config.yaml
num_key_value_heads: 2
norm_place: "peri"
positions: "rope"
rope_theta: 10000.0
rope_fraction: 1.0
tie_word_embeddings: true
extras: ["value embeddings"]
optimizer: "cautious_adamw"
beta1: 0.95
lr_head: 0.0137
batch_tokens: 16384
Each number is 128 + 24 x the weight over its row's rms, rounded and kept within 0 to 255. Layers, rows and columns count from 0. Numbers have three digits each. The size before them is the row's rms in percent of the matrix's.

# q: layer 12 attention query, 64x64, rms 0.146, rows 0-63, columns 0-63
# k: layer 12 attention key, 64x64, rms 0.144, rows 0-63, columns 0-63
# v: layer 12 attention value, 64x64, rms 0.129, rows 0-35, columns 0-63
# o: layer 12 attention output (transposed), 64x64, rms 0.138, rows 0-35, columns 0-63
q0 094:127169131151126152145152100132160116094171121093108132149128099118120127084156106141145098129099138094118132142131119108117115130151128143173167085127149174139176158093114123142162138177122124
k0 120:117125136126132145160137164132116136146085163149145097144131093133134138143170129110126107123141126135105143140114085175104109138122124128156176111143175142109103152090179103090173128112084128
q1 087:115152113171094137141132114074132128123129132155075154124101142148132116115158098138106100135105119126085116159150123126119083109158107098151131110102114140147146145147071164150151157131163153
k1 094:141094105127136190130102180145127125145123166111143114172139112132111120133126143102155137123110082117107129135103108146140119159126061134148102150137173138098113109127142151104161123113100170
q2 098:121122130112196166118109132142138104122127103147127162112146117143093129108109128103136148123165138109154138163126139137056120094149152091078114120133128112165128101097097141162125141160111118
k2 087:130143119119085130104114104131099092150121103113105116117118113108112157139112120122144148077128134097130130130112112128133185121134170066090117131109115150085101169150090132158089159137129105
q3 109:112142159096100123105152114157124077115160098141106135118153105100087119118100149104131127105102150083117156106124125121095121137127147099109146108128166159109128149104128089132179147118088087
k3 085:149162146134127099135108115068121128106148117094135134108128140161102142166110143131138134096125132174105148158155170142117182094106166158101108111135147150150143148130096095122112159165123126
q4 093:108119134118094138124114142139125140146122144104129114144116096105146132121107108128122107149107100143136155103124137114194111108129045114185108146119128130071131131119175143089107107103146106
k4 073:116097105179141154103183153153108139116115119122118130136134118086179129097126114113114098125092099132153122098133123092165104101097112122161151163140121099085168126097138133114127149105131139
q5 101:107084101124132122110154143163113131153110143150118138126090139125162126170121140146155086135095127114101102125123123119158091135153070131189145160112131138102098154147084136138156154126156143
k5 103:114117126207173130144125151130149136150116109120130152133134105087133122124139158103116153139147100184179120158129164137176106170108145148144144128130117116131139104131161139125116082117135111
q6 103:118142125148122112108117094137103141156140122082144106101139128134129127103108098134086142133116110130168146125149180139143120117107152150128095164102111159128176123126164163113077098085137080
k6 127:142137133108086102099143131120094095109133146101093137130148135116122101121075092153133098110134111107115155094086132092149116126156146067145113132086134115122111138186129135154160124117149114
q7 106:139161155125157130144144105074133113116129093124111167122129156119117137099168127159103128129136174074078127151147131148087127157120163151129139116135130112144127114118116099170131168176133105
k7 128:096167128097164152171119111109168138137127102124124127135135149137092158132179124118113167122138163113113109141186123161089129168104156149087106136140120111138138131104103148113123150168124107
q8 116:123163126125159129133095110157165136111120090140133133105124147133117128104134166149091182121140178142158106121157149149094141129113165142072081113170099122143145117140111148140105127166136139
k8 103:105151185152150136100097095114145139125170124136136096124103105145104162105131113156100152121135183134122093106147134137100129116126131146045115120124104138160131138153091153138148112133125140
q9 107:128096084147086160126128156102148131158108162107116105114128129105118133171130153074168116112152116180138131114123139130181125138129135149126112115125161126126116149147158117060133123094125109
k9 086:147117149099096122068109128110139108145130150110128126158128125141113114145127112155178119125100089151131147124117130108131115148159154106160165083086147140138098109126138071139167105127126074
q10 085:130123140104145131087149171123135110169097162183175121125174128123147127114117097122110141132149130104147140103152131116067119073131158156155130137118116161139129120110139173145136110111128101
k10 107:128133119134136103116173104176135132087131092118096131097164104075102170131122118141119072142142138142140122144141125109085113103140123159116099127109132075135135111135109149152127140138175094
q11 092:121128141170101114131191099153110119128145111121123135124129139111164120157141116146099090133147138091115142196132100175112109127148097126129143150100127108087154128134103094114126168126159164
k11 113:122159128118137104109159141138089124136136127147126163097167144117133094161193143119120114146144157067108139155154090141122108182174140119140142127124105136127101143104111098114139147151102144
q12 102:125143090094074118100150093115149150117074128124089140107119099112096115157106136111113121125107127105192132129114115096106125109087129111112131118109136181149140157163132116103141144120119097
k12 099:150146144129118104162194147155117116143113137121138149128128152130130094170124118133121089122123118076118121097113091147129164108140133105146124087112067144129144122120088112155105085138109169
q13 088:111148129121143140097153107132133141138117136121064165093093182126124127134097144143142149154098122115134167122170159129127141126091127150132124133102130203117138158095124118097121144117146085
k13 103:147154176120168118176126145160050099130156148147133112166135064123136114108104108131129118128144125139082121126143107145150127120144116094152139087109119087129097137138144122132132117144129127
q14 091:139124109137144124161114096110179132159136140123090111132108142135112123102092127129135170144108091152166120126088171101150164129125158090119107132151096166104146126141129179112155114117160095
k14 108:147137143128124094166098134139123107164161156129127124113121138139158105111074157175090144134161110157066137119126155119143121170147106153111126119120093070152142114136125148150126113123115157
q15 088:132131124124102147101090156082141172132093179123121122106142114105124101132136137083159173089121113147149108109123106186150135162114136115099125122144151138140110130165138128096137077149140124
k15 095:139154154121123119077110095143129112127128112077150137092137096160135144083133133151150124121111108175143111102147129154069134125120144152137112102111134138137124084150107190124138099147150099
q16 117:118132151083138161120166141157140154087112108179102137110121112082136141186103143136109116110125159091101117149130118117084140097127160137127108143084139164137140135155107129138139170143124115
k16 117:150116093125100136130145191146097131132129146177110130168119127120136118156109143116129108139127119071089155113077074116132140112173093104137149136137133137104087132121130126118152153117120164
q17 105:174113099119140146104124096171166106107118072098142158121096111130114102110140126136117137140097175069132131145131149139099145099146137118094132121147148108148150090123111163163143129162136117
k17 101:105132104136128132143147123131155153164157111099105147113099076080157146137121102129105121155149111092105143121086083107150163171142138105120153130125091153112147164133130178123133106161137123
q18 096:129122109076123070117141176180121118148135113095144133121128120130116094133134151132139157110134148085140141105131097130126118140104124134129159139165153157066107087112165098098160118115120118
k18 076:157124154097112102147143095123159112118118074125117124096148131156124134138103143140113122147152141130114134149136176097112145082171127087093078086118144110154138109109113101169108164124142116
q19 097:141104104094119121153128138146116118139108152155107123174144117114113116171104153079139126101133118094171143098096097173152101134093097094143161144135158125123141131130134137075127159113091120
k19 096:143124112161139113122124146094138139105118147104143135123132120134137122129167139127136136148130071174136108158140130127115119116095114197160121110130138111187171103081145086088113103118104147
q20 108:143161142169116102137128044099114153083137107120137121115125148116112147083143138146128126115138134151113092166146176152131124108107140153137115136126102140161186141132107143137134125123173121
k20 112:116180158086109116135127144151091109122163153160146100141136140123139135170094140141127130130158137093080141120098100137117133144172155073137128097098104149135098172130092134128151133128122132
q21 105:135152160127123085131180080132140130084102103134117158101141168130171157119108120159104085137131156119104103177158148110131095125138126150157107141124104096119124134111104098166133140131143135
k21 101:116150155115112132150156120155103135109109064112117144131139131107121126151143150093122118128161158069102149156083114179157139131136146103129145114161125125111084130116098121158108159167136158
q22 111:130173168123158084130141062130121138103162108124141097106166125137118128100152124166129143086132131103087108154134159152097157129124155117120120138132086126148127147106117095167124157151150128
k22 099:129139149121136122139110100137121139120126131139143114148148160135103143118154134137141140109191133141090121143132130160107159126152173131069100137121106111181150099201106145129116147176138151
q23 094:111139087124147179114084095089131131119125117130091161114121160125100092129096125084122112135102108125171167148097121111077131141138127129102111135152153163093117146081132130126152117143121107
k23 074:122122127152143143107124139107151104113113139105131149114160109112100107116126133094138103113158104130147135058101111096158097098153116119153102142135111095163128114141196159121107086105100148
q24 109:131143168153100151093132133134129141144136093132103109116121137115060144140167116136098126147148180142104116169149100148101128145124171188129143100136105159151151140125112098151127150151145133
k24 083:082066096111151159136105103147184135118163166128148126119130129121118108103132137120149125121125128160132100080140113165121131158121136110146113099121144134094129111110148123137095060101122108
q25 090:111131114150135140122093117100124099134116148120171127132091098127087115088135135151124129120128108157151110101130134105191168102110108138120153080117103152143119128131159141125110096096185085
k25 101:093185132118154086128114130139113110122101100160133165084142140119160132100136128158106153140154129137111113184144130128086146180140144135143132114114079086137123162151142104144114131135139103
q26 084:111147134136149111144123133122102127134190107120116150101130163129112127124123107154158126128108119144138128210129151088127075147101112117147127112151129114131111127078099106173106158173148129
k26 085:129104097149129178143144120117126137113100135117133147124155113070130104101131144121136148172146097114099141079085104120149124120139130102172099132158167147092123099128161173118122141118100159
q27 085:116152130096103149144169118139122155112154086125120154072108145113134129166146142164134146175152137105092157102176094124104128125135132164167113131119121148115138125123097158112143137148181138
k27 110:093074167094148119154142141161123113112125133143157110131131064107138130145154111103171140100150106143130110151145090130100132161155119103160151088123116096108102139107144118126157102160132113
q28 095:116141116129160141165099156117198122147120122085139136135108074150128141083122116139133185149134120145116131103088116162144129142116124089098115109154130139156094130108126145135135080124096123
k28 114:143086109159170160149131154117187109130129135112129107136105148155176162110132134121163159101115091123125123108104122128155148127099131147104084132136123148100129119117096102148067106096122143
q29 086:149139117101103139112089112125179139111079125137118144146129149118109137152113166074146158139087108138167105098139135160124143130095118105111107131159134174129115131161121117106138097145083087
k29 102:158149128136088139121079131151126113145131111123160126188092113178124125111075133159121115112110129116093104100154138142127138116096096108131122107134098150121137126162185145148137082123143106
q30 095:129168142104164145146137119144163178135106098149127157109159161135134128115112142144143134164113130103080158089162157122115118145136123194130116126134125159095100135086079131137121128154142125
k30 092:105084150128136152137104153119139116124130153163144110174143079137105107083098111099165132090151123126076108126108159127147117126133113123161177146149156109085118139166127130131124114120168129
q31 084:152127101145124108113130134117131108130122155084156142152068140125117144149149174141136106166119121152106146113101121153126136115104112121152183099119083162161137117153101112115128113106197139
k31 099:132174128097158118168151162172112124157125158121157111140112100120130147141110147113121151131116139151141124152141116137118108200105112136124161080119094136091086148089104113124166154128127131
v0 090:141145135139080103111166120140135149071130136163161151164111128140137098146126141141121126108100147134136137093140105155121063136120089101125151131126146085176129106123115132131115142110175086
o0 101:087132135124129096138131151182130138158131113134126113119100131166130137125120109148137113161163120102153145140160123144131090135139129151160085127105105130093107125100064161128062145110104102
v1 097:183099153109085105141137117127122117120143106167138121152185089110118088077109119125095138093137150134121119079112164143110127127153103144094123133080148118123136168124121103122140117138141140
o1 108:140073147141120110165140117136146187130136107141099118128185125101123125097167090110106139086185120158130144125138153150099121121120129122129101083133138134105142116114136159119079122142150114
v2 106:078144166135125153141171112140108110104108139128122186146107117133122096120131134152140142146141140105138102105126162154098100099106130131160164104113120097186141076132139147169093117137125120
o2 098:099165120130129105104145141156140159090152110112105139123078120141135123135100123141083122153183130132101148149180122187113102130107117166154095134152122126113115130082151150128094140138149133
v3 095:151144139103123156120115187146127117140154130116118091153119119168128081088128128122133130117145134147144118123083121170112156123107151112129151109094079098125096120116122076156145088147122171
o3 104:110124145165147154117114148124154141106186127114093127101119124146100129148146110101114118071140195124097145148130106182106135117147167154114143109158118112150111088100143130110141145145131142
v4 107:142119121151127105112125116115088167137150100146110129129115159107093121094118148123110093131091124111129129158159092131173164174125156154143148140176124141091104160097112096141115173110149145
o4 108:140164109152136158153135101120117099107127122143122124135144131083137148087165138126178135121131143145151126108149111092153146131100110132156166119097144120149131162171123126126172209105130118
v5 105:107135156107120132126126132140141151106083134147124167135105091142185134114147160150135104141100127102148139133108164158118138151135103129108137125140163105105143078085162146105109187092105109
o5 114:100156081140127124143135146144137132134091117108149149125114109134148084103114149126118182139059105099133141112144167161140089143132107127126114145136119080116117144144119163133115138059126129
v6 110:162140125113131117120158139135125111129108093099105096104171131118124123128116096147152154111183134130157106185154124137134133112156167180123108105100077159131113162133110123145140077133119137
o6 101:154150166136105151141114123122142130108125153113106121165132128106110134119106140138128102117209159143101113159139113134132123124147161179109112099151145121146125123127135121124061123191161138
v7 107:106124112147106122144094085101145160074130143102134105127108172114106083118158110122121146116090115140112120090135130083116115141105125091135091140163177133089103160095113121108142126137115121
o7 104:141127127168148104133159114094146095146121119130138109108164115140127133122153115143128132150121051121175089154091131075127149166112123127102162139113144114123132152111161132097136118080116101
v8 104:115125108097157118159129123100142159098110173107113135156128101123138111116133154087117143135125177148173115120162139118142101134143128112142102127142159126093108051101112140101159147100144155
o8 096:102094116133155095126138144170105087151118122127109100128126145114115111138094122128135102157079114115157157139123151071157140140142085082095128131100147127125148104128133152134174112085163132
v9 113:126124146117124163117180189123121168166097124153042173123129140134153146148150162131106123137127150167160141111121119144122123106144157120140118128123122094138162098134100109129133144121134127
o9 120:111123138124136096139137114182135117109148141143081105130122120115122133127121146111124109155078169103093159139169105106132123135144094110147110125120107101117116146200115118161186133098118155
v10 096:119124151115115155119144133106139146142098127141114128120132127133119056147136133068109138101089149148129088105137125123113095098087119103119119130195167124134125133087154143116122127140170168
o10 101:111128168148168093116112126130171140142138103156104089112118154129122101105143097137109113145096086169135104140141163092153132185115118108097124136104121115129139152167151166112151125099159118
v11 100:096120112141092154111114091121119143109117083110118130117143135064120096123141123095132113125091130169153115173126148117155140093154144125124133129183157166132146128082120133116144142136183143
o11 096:120163140142141136153144098092124141159132131142124104165139131095125133128123133134134106131084112168164066150130143083202131127111113101137142116115126159119160149175138108109145134099155110
v12 096:123111131144119092123161120132113118123133135122156185159089126116143094141141124168115105169089127104156118067169144108096092109083146107125145121109140102164129127172124114150126113122126103
o12 092:101129107103164108110178142140143178090101108136120122122096110145163138121095110153113143174174140105128148139153128132111117122130123150162130141143120104135132145056111120141097154142087106
v13 108:122130116100158109125103144164121124154140131131143124139139140140177106128140081162105131170158097146124113156100141091119164142176127131134098116126100094122168079132104154155127094131084107
o13 115:141132145117150132119132110106126153072141135106139143155117098130184130172129142115159113129167151141091148125064121171140100123162147108129160133172142127157102121097141147153122092118135150
v14 084:059130102125125117131157142128121159153101132121117169101095155112125159130093142132170135151078126094108142119173143140109112146105078141109123160168116137107157124111117126130104125104162107
o14 096:117176100096121122102134108137094135106121102133142131138108151126147126101134143154140147169085144112143164071145117117142079154118133157124106163108097137114150177148119125141108171083147125
v15 111:117158161090088159085137150085084116137125117102105118128150111156127141127146133144077091106130137139104131133155145147082073128114111148138140107106131114159156099164119124159103131137155114
o15 101:127151161138132095097100136123128132099142119160134125126137138139118130141140123128079143133169108141094141155180109161134070171120157167156081124116114104120136134104123118122089114161165164
v16 093:117139117104106142147127160142143128133131143160096170113115124160156118152141161132159154103106126083127168087111112125141098176110164091117121109102151128145075150135123176138142162159135143
o16 088:098131098106141176141135180170159117138135118125091130115133112175106104112121118116159108132124136109102122115136099135088135142164061116134103131116132117097094113138122121117171103081108109
v17 111:135155170116130103136082111171120132145126119159204099136136108145140090150106161152123122121120115114113111123086147119138178185117114144116153129106110108129128132137147154141160108143091112
o17 099:127123112140129157160109139125119183088144124119161148108116111166157112135144148118126148076201116124130149123095136180098124125086106129127125094153135126136108120108140143113094120172150122
v18 108:124131187156130085110122111103073127123144114173139136146164113129104108074127144128111115138130126126125129103167145135096086104148097149138116136146149085149133142093111106111109133171153098
o18 096:129123138168166074133135103128135145123127125145143127171156152119131147105121140142096148128182141114108098155148163167106114148113158175172107161110122136131115145106121153109067142150135130
v19 088:111119136124134088159148107158150114064130143136137106171131144080150075147129130109165127111127133113118107178121157141112119137117129128146134137151155110158094147147145101121151166115085090
o19 086:099099117143118150154129140158166053185118143109131137117123107118120125138102115125132091138099095113195127143092149153139125111123098113138146105142119148177123114144111126112137091113118098
v20 097:114123089131084158099150145111126150116092119105082160122118162151128143133152155091105082135100143140122126139142146092134100078123110155133134139130139147174175112130145120144097134123177146
o20 100:112172148099139084102106111134132125137109156139114111130117150134165126137157129147092107149078128113109116137195123102166138147103132169158102142123113110103163156158132127146144163101165135
v21 092:163137120136125126172159082133128147111152140121184115135151083088164139114140120122155134133091131156128111139129156118119148152138107129128140131167175130146130107082131167154155160151109083
o21 096:108159116129120103170143089112154158153139078100175161162131108117136116135095127142153117123155102118164166137114128158134118109098114131129118132121177137167141129091138117128111127073142089
v22 110:132124098097089109138128145126081133097119137091125093074095147141124139114124143117151125155096135121108116140122166131130122084167157144149193138172118128112151141145123108165136118139169150
o22 099:129156150114107162114147131093142139142134153132149111148108096137126115147150117158157128095078168134140130158161126162140118119139120152150130118105126152159173180153109113137163128058131157
v23 107:123121122113104161148131140096107160131106147091138186182113152132103122134145158081111113114135131094093174124111128159110120136131145143115168140094149110136122078141115138138141167164129158
o23 113:068135103131135151108095181144141145146129120137116144111114092130119109135145114108107128131100111105127141169138099129119157124105049126150139097099147122108132107162131136143170133092147168
v24 102:076107106136163115086152122099083144124089117154078161133103147108101123153133172127079140124111136135147160117151142150116085090142146124128142132156181119138137106142116146119110136137137139
o24 110:108119117126143096101137150170125133119111166149130111107093132115134142125132135143094112145042145111130109128126148092124116143119104149158083123083113119101136179166116120133173143107135106
v25 099:127138110111168104131065144134132140102104127139184096107144104157121096144113094119135146102146134139096110113115147135121108133101113153118105107205141162094097130127143127135123098143158150
o25 094:153127117130152134109096123090118149116149132108143110138113171143113125149130107154098128094172104150124114143073131174093099144104151113078125149102115138153153102127135175084092130132149110
v26 116:166143170113143134144124144140103136087148142112151094173158140139114073106114118144139112109169179108118090122106128168099155136149115113117107089104121139123076120127163121147152117143130139
o26 117:112111147133144159121135164102147137137162124125114147136136121134092115110161091113112132098177142160110150147097120166114120079133144137116123088150134108146080087101152161111072102153135130
v27 097:136134137139113171105165144102105157153130123116102112156108179093125109159154111115101097118150148149139143181135108123122128070108160123133160144113123131128142155179127075123130136154153140
o27 104:139121153131112135132122136109182119177127161137099120105125109107100175117141127105108087129098141139124120159140087075159123152124112102148174100113107134162139115177125111158167144138147133
v28 096:148128134155133094159103114126134124103119134127158100144196110155103143142106168148128122093135125143135146135113157134134131154094091147112102093116132135146109215158127138113109104141109156
o28 094:147148110148144130152080150122131153134114125126164126132165130138124108090148133105109143138183154130129121138123137173130149116109161148102125134111135108131128078112136145106054118193119095
v29 089:133135091092140114174120094153142144148115146116100136138111110125173149134166141111172150152143124085113120128122148150148193125154126123134123175169112087114160167145130153118143125107150131
o29 097:160143132121150156122120085177121115145100127135149154113113128135133117091105129150161153126059138118141147102108134155139104141101066096117144119135163149099171141156133122136154139085109128
v30 096:134144139193148137101156109146138123127127095110151144135129084082128140084121123107144109111145111134116124101114164130117104143166139129118131147101120111110082149060140117152105121126111070
o30 104:110151122110118129133151099089115151133146105121115135173132173089140146140110098118121131103172133094137144104122143171131117143161121151132109134159182148073113132078110105123141156105152094
v31 095:102120110130181175186107102097085143105124153153151099121136132122117098134159129100160102126125101104139154157090120137137113134092158125114127121164164165102105093135137145138120120139104145
o31 084:129119113104130133124129174091143108174131158144170120088103082122128131158097112101151135128111123140150124136093140110133138125110123115106139105111141127142124098168149144108199125057122127
q32 118:134128105121124122171175141130097116131133124104149100155176096104152154136123106136141127131128134129092145144077104146163150112140149099134144109122135150135094168122188090115170170153117114
k32 100:139108111172162135108158160099159110093123125114112132096114149128163077164118116156157083135133114120155099121121133120100136101073121121158142143122124173136111132117100128154172104138164136
q33 080:084122118075099098123168122138096179149177119117119105102120152145100145135116150107141133135138149077111089130179124119116108138114151147153118116141092151097130131146117083135133153144149141
k33 087:119178133122148103137154104131123161119163155129132136080118121101120123128149136093066133095143132144127130172133166124132120136133133138126137099094145118198128096115174164141160127147160140
q34 106:080127110097124092126195121154088156116127145131139097133154153115126137137097113107120085116126108081079117146125172134140080135121116140173132141120099098102149129121131118121124158098138121
k34 081:177104104133109095089107156124133130124116145120135121181149141126100172094125106148118103141127130098087140116146114101169134134176123144122132124110108101118156115114159075129089161113090132
q35 093:132117139168117177139087119110172126137132149112137104167119143128143126069097117176085116124169122177133121110160120132123134138099156124103091120135101157135149144145128161139102089130143114
k35 085:116112097148156133181073141135147144143083144159152106117112152152145140128143137136144109115127106142161115102102132125126116115067148139124143133165178126086138148142093140125143091095159103
q36 088:140057093144111092158143131180117156118145158128142088163143115119105127106098095116134066128155098102125092124123114096156118104137104149153119144099125138113137109116167133119132123126140138
k36 112:122095106133102116153120112147132085155141159124122111185137152136139167091145113101149124147135072109125153086124107149146128134118094149123165154143142118170132146135175165101118121095120099
q37 087:103125162123104114097112126130099128112126152138113092152154135129107117128090135146130133141127130071186107093174110125123132071128088128131120154086139171151153122124113101076122108124143115
k37 085:080150115120121119106135094158135147137112138145110156108097142109148116116113127111130142168109114104189124150151134120162112154124115148106095143161146157104151129105080158157083089107122089
q38 114:147108092126130183129116145113200112123119114168113161107093126126186092130136164128145165132126135114112147107095128112121152131132101141119112091139106101131082130143100160141145137133109155
k38 107:138122100064166136127150132143123136063111100174125108140144112100143137142135140147133120108125127107118128136173122152098091139111132163103130130118164131119113137112137100099153208126134120
q39 117:113084108086097129077134128165111140147129170108139065161122136141117128148076150131132116101116090118140152095107141125142113131126088120167145141103125116110145131132150122078132147096147140
k39 071:143141121101088125093138105119077116154109134120136157127097151096120141092121128123079121144146083159146149116122177130149117132147088146137150132146099115099189120089147138140115104129122086
q40 131:136178104174160134157096105109158145136092106141145163128129146126114158103158136141122157128155150142129095150170155164102160142121174149105108117133090114151133124148120141166095109155130122
k40 124:138155137128167134102097113096175141111142149108152089108157113124116107113144133155095157106143208132121096150130132138084137126118173109127073116142138141135119137142107098129153144157132136
q41 086:181166152158141140150100143118098147170097112079140121134157126113161137109148138116132114104191116183128136126145115174151098119123089126148151102128123135127128137158114166120116131104121149
k41 089:127125159111128128126109104129151124128157149098146142114160114119173128135144110162121117138135082120089136116127119078159090185149150101149090115065166116140116136118157102110094118139138154
q42 101:134148156081103164123188144147144163140122104118116121132128141125132129146105115124115134166158127118106122137142091143101130143091147185121107120115128169148124162138057140133153080112127123
k42 091:158155089149141109164102113154134155123097091144123131114160140147135145111082128103111122096150147158149090150145140152130134132103145125115100112159135133142171160136070108120112073114160109
q43 110:168146115146143161123097142129104149126086118103063139138145127127114130137174122109094129106167106130144122126158165122086110105102140143138137162153153079146160116115139142162115092115152104
k43 119:130113137135131130104150093096122156113154140120126129089120161119182150143156105148103098125143142122085072162130141096131148154146162125150146132104115130126114133134067069119141172124139124
q44 089:126106091123172081172131116123118135166135144151145146110121135141140159137125112139140106145094108135116124172120170098117186167169131117138114163124078113145147086100146130152158133130124128
k44 106:145118076118131093172096153121127128134101128176174077162136137135171164127117141127126131128112137106118139120131125140122144124102134127139161152160157064110159131146139093124142171101132145
q45 087:100136101157122122139092117084150105138101153126103094150111111131124105137130173100102146131130124122188131084117105103153140137114174104095137105111125145107154102127131127083112100080130097
k45 097:114163158140113142149165134139077135182165149124131144128084171143144086108141133127126139129145104108135107144086160115098140132146138136099151133094078139152129104097114133162159096140121144
q46 100:142163146141120144168133130098102111141120094149150149125123114098107071124144100142142117153147130119139140125100109116154138112132145128136193088115111170125117115102140153127133161160201101
k46 109:156166110102159131151143120163112148118125085102156145139174111104105097130114142167160129148113137097134154115122092116171123158134149158120074117135117156109094124146143116137132088130168158
q47 078:159101169114141098126154132095122150159152086164129140126141135128101152122156102167177117163127125106119150136140171120104171121152164158121085129139101120154134115089126142140105154095133103
k47 104:155122137118131111129142139154106130105067126186151088157130153112154130178145116130153124123108129076130139170128124149136134114145138111127119127163197103123111148138136095116160157145151145
q48 114:127131105104141156151133143087128163166118129074093181113084102108121131158085100109158151127128136101125144116149137153106111111067144112103120180131120118125126141112124146149132112127147159
k48 101:115101149089106106105132135142132106088124175161086132146118122114150162151149080122158118124140104134162169148140109144113133122154127112130175153146169101159111114100152133097139162121120171
q49 111:138139139143118068166167134141102152074126139172133135130154152106137100129117074097117093126083131116100095146135146090148097117162148125147142113113126127086158127136121103140147123105113118
k49 091:141125108130071149115100139139131129121157084148125147157149154113092193055099151120123153150110131143118157102143129131174109173143159127106114130116124123132128088138141141121099120113126128
q50 076:105111115156128118146102100091114120109112106162092107172143158132158109124130062146129116155101136178080118135127151092141140120154087115140116131085098087125124133126155128137100112103123134
k50 089:171114125118121097159108155118103083135105097123135115190115108198119125095104136124157107103115122154136127063117124130137131113152123141115169149132108083129134139135124141125124088119122151
q51 088:197127127164143149155080139142171133140139097131115154113114144127119130117171148121135182117111130147171132152137149121115127125108169144085151103155155147143167099125132132161147094148120121
k51 104:077132110106153158155119144163149152156162143138142111108123101159108108120177146155123177095133139151140138131113137175116119157098134091131107096150158165109127122110120157164157097129119128
q52 091:133114156154116081153145122152067131098165121116143097124134143104119086141126104165104101120147130100083112128112133139147105124147120128090131108070120169144114101099172130130121163120139116
k52 113:122105141115083143089176134131141109114156132134112109115127122119172100174130122151148147134096159124090136137129128077120111158161135111152126134109137178108099156131109116128166185132100101
q53 108:116174146155155088157109116132109148117136094087148115115135147122133135106119142167127139128159136149118117145153172151114169164078155113113077147088093147160155122118152143147098130127147127
k53 115:101075142105132163120113136133176133123130177152106133082092104146159111159135123153134165116138174152098151136120120099122120140135137085156104105099147141128109116118121158147134162171112144
q54 094:146085129099089133085125131114094126123131147146138110136067093122113128142102177145111150123122110113145135086156070120096113103137103137162140104108142142136145147158128126074142104114125106
k54 091:144128085171129126095142144093106130144124135139091165142091144103175152108105111110115114125123095111164101159122145135113097147127127129187113125130142110135166102083116142141101088106140095
q55 103:155194151134132125153158101120109116069112112130142126119151152148127149161138139152122146136164148109140147117105142137134141110118154127126151142117129138137142133090112043174138141156162101
k55 119:096163119119150168152128063154131157135121086133168084158143165155109134121122131118128152128140171125122124113109140152105140127108133117137110112127100162078132153156081121154144134143153162
q56 112:110169146116175084121089097105165148129134113105135146081104160138089145115127133142114172152113172107110128130134128119146149174135162121079102140130124169129141100109123129130119148150124096
k56 087:137155128125158115173101132155114132119129160144165117143122121165152114140149123115155119130182125117143157087110142148125146138120142138087115112129109164149102066116144111120147163105108197
q57 117:159127138106178135143131132195115091102133158165151082168159099135139133114113097119148133126121123148119126098075093113105129153134102099136134108138142111130127128117131093117173120139087152
k57 103:120114158144099140111118139097127115123120130117111157090094093143144104129110115095145133144116122158188139092124125111125142140074135162147169149154119188124122129125160130115068109108141096
q58 120:128160181131139090166143099101126168095137096143149144106158149138100115126130111166112147143138160106123110151157132106109130128135138123098103101112098183166099133107092136132128141147175109
k58 085:119135111119152119182108153157128111092130152164139103097149089124127098167119132158144124131122125131124119134124102152102125109134127079129119117133116132126092111116132134114149152159132231
q59 139:150124144095117154159139075139136153075145085161115119154125134109074110097118101147120105125141122103125115143115099114094086119153160104120151127128123158131131123127101126151150134196152140
k59 095:127092122111089148152067188115154110145137146133099117136114117138098134093120141104161102140127133125138135102101081120179128114076135098136126107129164155121110137119134172108100121108143118
q60 100:155119140148105113113147093121070125104147143101140086114184138120150149159161141170117127090139142131143127104103153111166103103119140140133149142125148121112118147140143078121124183134174123
k60 094:119106113132077173132124091122105098132182124123109113114112168116115114146137138130141102128142150118087148126078108100158106118152113090144157156088128143091089101097127132130155146153125158
q61 091:104130105178145136114124125118150133176110132122095109139097096149134130136106101105114094101119099116177143088139105119131176156114093115147094184130125118146133117099159125126116100092141090
k61 088:125107111128120119138108156083093114158139144126137120096088166154111110117129148116129129137143113123125136126109143157118188142071138125120152179129106105147106147187090124155120088107129092
q62 087:137096143087083132126138112124115144114123115110147162116142167124068114149134069101140127114081166132091112140121114151133104136145128126145149128111135133125111111111121124129177161195153142
k62 110:104120155064081115100126155134118120107129113138105144151105118145118174129107088118126190171102132131109147106168065124141135144126128144115132125117112108128147114139104155133113158148104100
q63 090:146124125122172183146093137163160105126072165149131137155137159120107131097085162132125121131147093124150106131110112159085142133140097160114113141109143108131140137127099141129151088162092143
k63 099:126133162143187139112115128155152111131108130142159123095139107132163152109113117139135143118139144123158074160162122099118117137126135109137085144155114111091163141107073107133101155121110067
v32 099:148129105132096102147161111175113106105150100144153119151143154115105145102137121142134122168096127104164129133148142164119139141122133143140152144159128123139182106107169116117109176143139055
o32 103:139138143136135111151125105145106130135106147069140142166162156075173168131112146117103126150163124100145123156125156162144102105109102096151121137147125140136132117119066146147088148136157106
v33 095:113124145134142139114111127141119123132138111061131114093164141139093112067138122123146141114134158170165113139140151167081125127099138164118098154108156131162178131113114093125125095133153122
o33 087:149112128130134090120085132134137139111136123152131124126153142117129145112153106117122147105176146123095137132149163154126110109092144182115140104156128132149135151096133142129046141197149109
v34 111:160156155116135168114097127113149126107083101089122155131151140131104132099144126125095156134139143168114097152112161124107159113106136127136137112151181153182141126078123150137162100142114157
o34 085:128133117133136099125125131105128142068124103136102111159150150130144121122120130128088167118177124144115119147141112179105141132126168142119136113158090084124117118083144105114066099179121141
v35 096:168116129117120168125124116112180103155138157149151157125121128126154078117183127172122172138116142095118129142110114119134133151150161123116136143064109151132118072143115125150149101118127111
o35 109:097115101108110134124179136114133133102136090123129154119121116145119145155136096088158088112101127162093151146089084087116151146173141121123104114156145134119105142141113103166162148152113165